Part of a small language model's weights.
Size: 14 layers, width 384, 12 heads of 32 (3 for keys and values), vocabulary 21705, 38.4M parameters.
Architecture: RMSNorm before each block, rotary positions, no biases in attention or MLP, untied embeddings.
Training: a variant of SOAP for these matrices, 454M tokens, 4746 steps.
Each number is 128 + 24 x the weight over its row's rms, rounded and kept within 0 to 255. Layers, rows and columns count from 0. Numbers have three digits each. The size before them is the row's rms in percent of the matrix's.

# q: layer 7 attention query, 384x384, rms 0.0701, rows 0-6,32-38,64-70,96-101, columns 192-383
# k: layer 7 attention key, 96x384, rms 0.0608, rows 0-5, columns 192-383
q0 085:119119115168137143129113111147165132095161101083124116141142157106141112146141155094136147136100124124120131118108129143133165132129129088145110114128125096079142110093160154124107163178108101129148105125152160126154160146123099105106109131145119113170124147104116135112113126132166181164132114131138161169163164128152112161112149112122091141131157135110112122121130110124084149143168063143161152139134127110150102143135101116122149129116129109142110135112117158127129134141147121151134146117117154141101123120189135144143113079108183141125136152067125127137115119149089105134
q32 119:148129131097148120121173120181126087103097108176137157133102175150154159091100150128109106122137154100134100150121134117120067106125137132125095132104080155160125123123122120112172121058131116142126133133130123147079110135122159100158136158103160185111107118132151116122141133130123100119103131104131129123146162113127132137139135185183144126123141115136111165130148120098084133118139124126110160112137129158128101164141142116104161112131113126144108121193135133152151134102145068127139134105125137148124115119131122133191097096084104135119120093107107164109107129136111141140
q64 080:121126159126121127114145179162115136130074083099146173080154124076142172097124139204168075157097117155119114139110189148162091130157126130123105125096139151120150119107135126137113121172126094113126119141119136170129127133150118110129111152136114117136103136121099118160173122133123164140138137115138107121118157118065111121118154153154161131143118121144148129101141155140119122130142133127127132172099137153077148117140118110134147156120115081158127097113114169133118154123156084108107145124106148151107112125133129123128117113139117112159106132114063135158149110105138144088
q96 084:176120089144120136101157142136121156092127125080120155131123144127131144098153142134126067140145118109126130163107164097107158116138162085140106138130191104169145134148107152125110137078106132138109142168118144182140140105114133139125114149137149068139105127142128156097127145154140119145092173167113118116067077149097162146096158125132120103134141127156115066098125126161139113103115119094123148141148144106114119113147143172108114135127161110149109126089122138130134139084125109154129120157135148123109130146132115109186118126170147137127115109135125110113158114116141097141
k0 070:083118120108137088157125171098104128128109144129131115133126132140180156132110192110081176091132112137140138126156134136149089142170106128127135122101089156089098101159127087122140103144167177147119146122106118103136095122126137165120145134108085166159089145123115189112067069126150164120132082139128074076141123153143123138103142131123137146156107129139124128157086104137140127119123118145116118130112146160140145190098103108131139101152167121125125090120085144144135130146153110070105142141150120129125158173122146116135131133117132148155099124153126135172140109114080128133
q1 092:174148136135137132127158132123132156121064139147122107134203135130143129124166148141139118157092142127120125141127091171118136139135123105121159111106084135128101108141129075104097149125111126111118123085155142143103190133137131150128103094163130142111158135145156138101097098116101125107104128122110128131124107164128106175125138100124149133118153141148096107147123131139097150126154144109123162108093129121098143089141128162122162109146124151124112107148179124110113146116144093100150094112098116126058160116142123138141155154153126166164098144053099152112124123193107149115
q33 103:153125155104132109102134133145177125122116132165126133162128120132144174123125080119132128127159123139134123160135122111160123147164149134138159133139104128102115152160097133093174084129120126109137108128075153127139115080138147133139128091139159113117098167167133115146116119128138151095081106109133123115099092119137104133088099139160119106123150125123139159081136152145157146158101132076109132117173112117116082102140137143131110112105144102138131117186077112115104127130146148133125107120155160122145113157127116163141145100109130161122151110113122147141187145170140128136
q65 082:141140141126118084113130119148160072155135114134130161112129143090115191123104083145122150085139152145142127150156122116140165096107134141107119101171134142139098098111144135120092074137130106111133111139121113120119150155134153105105112108103125115140162158152102140150120116130160133186126108185161051143119133119113117097086145082163108115158127132135125119126143147145105107135101134104148115137129138138074154099154141115145140109114111110130144144145151098084097150117183110121124113124138103124075130073146063130066100126079117136100143112148108084141112140135177104136
q97 085:107123101108125086113117120145156131169158130108126147151149140167093101124140072136092116072155092126113150115141115169161196108110171142158113127108118142076166140142130136125101096126153137146140134109169108139157088115131126091105160101116156120168136127149131132121115144110136114125097112135084151108099069115081117107116113173135081154126125144124112112164125140150104126122127123121149142111163102115089103132100113184146137133146131128129136103140151090127122099146168076119177130129142148135151171128123157150125124139135122103159131126143101120148122118114151116159
k1 070:135116129137127133116124131097105124148118081064141101146133109134144129112113129096105141155121142191121137169111129108144135133048102154140140146142120153129131173118129090125143123125142163091117170113084093144118135116102141134137135101116117134141157119141099116133153140096123123115151115132148126123110124128109168121121086092139131100142188155105109132145121130176205136187111133125155115140124156089135148149149103142112126144120078151139116116151143138136121144120126164142095149078129164075137045150117106127123139098103159104114117118153113132139137134102120114142
q2 088:139150117131142162119125207143119139116181091145154159148129107166135121137096158098142143135176114102135171131144093116131118090103145097109110147116153123156089100168161054115094105128130135120162159145079086121122124120126134121145128122131130170149180096103160144130097152131119088137130137103124109142101128070134122118156112079137105167132138132099093166166110146160136111147098170111104172140132127107133099122142124124154119138106126121102144121137131117122127163176088122140131120179105142141121145115154133134131169103101130122098091158131143154137081128116141108141
q34 107:144138125143128160138060156124106141095107170121145127112158112088097124130165143128158141116138124090136147112116110125118147158147157124183125109107157178146140119138096117119119086138101128111138109110103149097123130161139142119120114121123110128143192118170139156095120109116139157148148152152134107125162132164153130103171114105096125150172099126157143121149102114170133144112088129124166133158129103159132105131134139145131114143122095082147133101107114122164148129129084167123146160157135101141182167122097140117088143127095132116143132122148145098116154119092123141169
q66 085:143161170115157154151122114123142143122154142102115155131150112125123121146145133079105162147145142136172110115117118100088104108127128118128129118066135142100127162111132105144143095157150150095137172098157118110120105136111164130136150127134085147171144092164145151089112157133125123112104133106154117154134160136138107084124099098173076112149108134125132166144147102080128088130081178130134138097161100077184104089122110098132087134111133125086107152128125146124138155149084166126150111130106131144123164114120154124106147143107145090152082168105123108086126132112159111106
q98 096:090130143122151146099140161102127153103133085145156111135147138095114132155125097107164122136089095142158113127122143087117117150106111167134148123129143107136151113117126147103133151113142126082125072108146153131103136122174143148113157089159127149128143100163143138146126127123137114118132111108109110135127112163118121104119096139173144160139104102155099100149124118112142123128117131131162094090123095135140146140107139195143075092117112160103123107124128120116078139105106133094125113114140128141099140102128113147087137138106165121138131131141161113141138088151136099110
k2 072:126140098148148142143170096140086140121113123098134135137123137145095149079130125164140120141133125134131117118098165093075097155154116120143109116103148153106125142109102096155126123122095152121151138098116137157129128134062108135116121128136159127083116124095056047163156113124134124116145126099098137139126098178126102159119116131110121093151202141165113156144159119100188115153098117117125130120099187151133112097089153163159129135129124149135101086121140155118104139138130159151129141127135140086114119110150087122101107131146121105123129134149154144129093160104150111116
q3 093:144125144120133144115118109131123100134123156114123122118117124145115115138114167122111152120067117104128127130173115125137104145088124160138176138111105111087143186130141147129172096167129121099132108150151178115125144093082165120129134090113112152127191168161149112108120108151133136155129127119140107125132090148137129154088092138080099133119175131157104107094143112157118164096149107100143116118118146125106120139170149137140120119163086089117108083138128164088137143112133118137103147101161149157109109152130158067171119146107111144103105119098122115096161136159125142146
q35 110:128099147096144136121178123112135147123154119079146093165104130168171128145154121136071124080127138098120117115114150154194129135196095102094170148185098086113115143122113099145137137115143096106144127116118120132132137145137138120160119103159115180170106109126172135136166155134091160088102092116119109132129107099078150115101139113141152153106112155095141126086111116111156116162146119114129112157087159100138137152131100064135103120133135144124096119109152110148118132108199089119118101096100148180119099147113087141116144134162125114121131147102098122094174120183165111090
q67 096:119171089147176113109122122142179084112113168101123130110102111129109130101123151145165117093122121140163122159126111154110162153088123119122087152180156066146090092111120140118127113160151174165112102164124117129117126119105132132152143139154142146127144132139152083153121099120109119134131107112074115119113110157178194148128145119132171169150096120166173139097113118108126161103114136067138131134125145106144138169139102134118151107114142164143150109132085154154132119153140106145096146070153141144126138120121125140114138078119103166168117143097141144167138126104115117128
q99 096:158116154152126106165144138144116127135138156138095119106112138119202128120161132099062093149145155087124154129119135139138152144119150114153116131134133131076106152127160122144085152125126110148092109135127103135144087172165147140106114176112128100166091140161154132119112129107122090126116171144104101107140182089095161161118102155093090136130136123113145159037106112139112151146114122160130108164107151109112092085163108090130128143126129127163153185137140145141136143118129118126146156128148135087145107103134119133178140120148089131138076080099127157132122164109094124093
k3 076:142121175143107110107119151123174146113112108118144121156145135120093160146153088130030134123143140064129119141116181135118132124118122147107084138137160108096092107115137168128132077083165119119133127125165140116146102118163096144116150157136107101139130140110154167154147121096081125160094108134160124132109142100111139098129154095136148095132068154107145128127118117173121143116132131133093105144165123133150151137130164107136127137129122146125144102142104131143161104113152124123124099137170117119132151104150173086114153127157091084153136107128098131124140127138099141128
q4 101:188158139147129122131129130105108119144129121145141157128098137139168107117092167117098146152118108151143168092128147097183122127159140160104123160133123127111125157115132081089144144121104111117166123120162117113124106092181119092154122138135148158069067078161130125103135141106128099099096149145161134116133058156099148151130142143151133150096162129132156104112131171152152144148118094121118103103111142151116103124166139129131158104142148093101129140152145144127101098170135141137118135145131155168131158162113128125142136136117139088129087109098073140160138142093116148136
q36 099:121137128135112121145119051117102107129127131113133130145153110122149153137145126138119170129122117163120077114131181167139157142106167116138154173101119125121161157079158081156175122113086103151131100124110144163096141100160152181140155169132130162126101145115196136146091115118078134082150147119142154139099136119076107111159121124190163150146160139144109140122098146098131165159149161139124146082102129111139105111144128106100121078098122155126166117131135121125111153135135133139149157139122139116111121156112134118156099131166118133125140139106151159145141172142127153135
q68 091:161122100139120130129134161134099186112101151115137122079129203112139084114153168176117158158109133155089154169131147105129123119114138152131110190125127160167115151123140114111143096103168113136134135111107128111133104131162105119105115119127148136097135131117114112121174147130141088128150164161156114149118135141126093110077150151139118155116138172126150150152114141140167127105096146145165154140104149125104114089093165143142099139126124155123115107112130129131108149111093158132153140141167139094125137112130154124121078156120132109110089119166130129117167150121132158139
q100 082:146152123122140141129106179074068140114125126141176151104127128120095126130142152138170091145149132137118142155139119069159095118160096163113123144147112108120130127194127095139127149141087122093110139126097114107137173089127164142151155112095112132130141133134152143169135136157133184105090097097112133109125141139139141122104124132113123158151100142109146189124145096145168130132116129159140101129125129165131138101132126151127142083137143097136106103132128153122133072140122110093133160125098113130092148129140117127086122095129160118127124133115132113133139126153144160094
k4 074:110167081125136055105097129136094109113139139155153093138120143110145105158103152188148126147111088154148095109133115154126118122155148116135158136118107134096158104115152129134140119128168138163112153154123161173117112139112112167136143191094144103097135106142075121118105146114118142080143127135075151129101146126102122138163086083123158096116118083145116142144147155089115133137090148103092171167145150059131095139133105133079128154127114091130125153133105072151117126129118131141126117098136092142110168118159162103103121117114122135167112140119148147110157157086143131129
q5 103:146115168121144192135128134104073105125144137129143091075147087106145105130109157116109130156133143133147100095118119150182129149197175099095123111093146134096096139131090105123145133104157115134099089109175100097074129161118096143145093124074115091121126138118123093125121140163118123164136151137131120124119149132113124144157123159102126150105162137157176143114103147117122059105146103170146099140114111149100123111177108112099146168156081066097102131144101162135134131148122141179143120150153110152144160152121094122133107144145133120133162116116098088154104064155085120092
q37 116:148102166099181177112166123131112146151113070122121106128132125133148106163105108123108119090111147122117128099123104135181127161151143107080130094111157099075133108088151165157142123138110113097132120060126099097129160122128138121170077099112113125137119152129146109125149123145124092133145089100156136137121173107116108143104097131115166130139144157112174130101138116142111081127161149123131131126119129152126153182116104105116142130111132108136090151176142088109123131146142157156109133071070128130087096135167152171208097125149110180142148139104151077132134096174118088079
q69 096:106107104098121175139121080142099153134096104147131144120118137142119113133114109132150138106128137184123141116109134127106117125149103126112126148158117119172106090127121143104166128141185130110156103119120181136138135121135108135117111137151113108143095128106150142134104128129146146158114110134112114137113145159156174162122146134164121134099080121119105105117119123137126141107165135138117107136150116156077135120124132103121137154141119148139087124080128148120113125163125125119151141122082136109116145143115069161082086130114112134125144202151133124135127123149116103137
q101 094:111123132167162128138062124152166158163162122143113090122091145104142140114113101151121121135128122116134088132107114175128153161147129122133155100136132141097112134123172152104136127127127144111158143113106101157111097118159136140131150192098120113072136118107124147110143148096135162117114132163122052113138117123127126177140129148076102124120097124089144080092139167152089191126101113166128143131148178151126132148153094099096167140100113138163140108152146106128152157140064146166108130140091117106137081175172095116098149140133115127165103138137145138093112126174115142138
k5 084:120182119155092101146110143153123119118130107119107146113138139113067116157139124139107150115172091121135128120170146112161148155162173111156163119170158109148139139146158123191091117140139111119158086145166170158125120147109109146146083141125092078097114141168121136138172107089087134141101131115102166141111115116142128116174161123106119133153109135156138113151131165155142128155126153140126116127113104104133151150116151108136145109098120117119145138129168114129137109094157129146103149061144129126134138143143195167153128113142142092149131139119124158135165160133118101172
q6 098:136130142112128134132132164121110130138131077154111158136118113082081097146102108100120168102160139121077099119137146120141187126109162099107161130143121098168102130099076143084117101108100080110120151094150126143179122091147159105169141120090136128108134162145078102089154137113138146144073122120131147156122144110152113118139093141095098126180111135175104136118137136130124134177122123137133137130130122144105138134158118127092118119161154100114135152174152101112152121111119122076098124147145077138074153139144151105091098132118096128100155120079187104122127146100118123108
q38 103:102074110096094129152130109116116103122082129157137118104144133133150136130126113167089182123110121134100103145101087149116141155106129109116138112135118080129124102160149114145182117152129130119129119100119125201140129096148195128135142128134108118139097160097139144085107120151139110097152140144147140122104142088116107137124167136144105159119148141101102132137093118132105102136152147120082108060065159100088148133167186139147123121132072113166056124147117142129111116133140125105086106152130157129118124157144091129129094101130100164124112150151134092140140149175125123082
q70 092:129122116085119143105144141133149177159134109141134133129139155148112160148128148089105135094156144100105104100138095128165153127152137124101121120156102144140124164121125171127132172154148144111126128156134133098122151081139137124144101107129135117115133143112161178117125154122126113101137100110159155088129143190158167136119126093128122086126125178119109094121161141139119142115124120095098172132141137127150085138157131120136147159146137116099129156117150116126100162122164133086113110085091107134101162135126151143105089146163120108130099193157123137118146081161133030078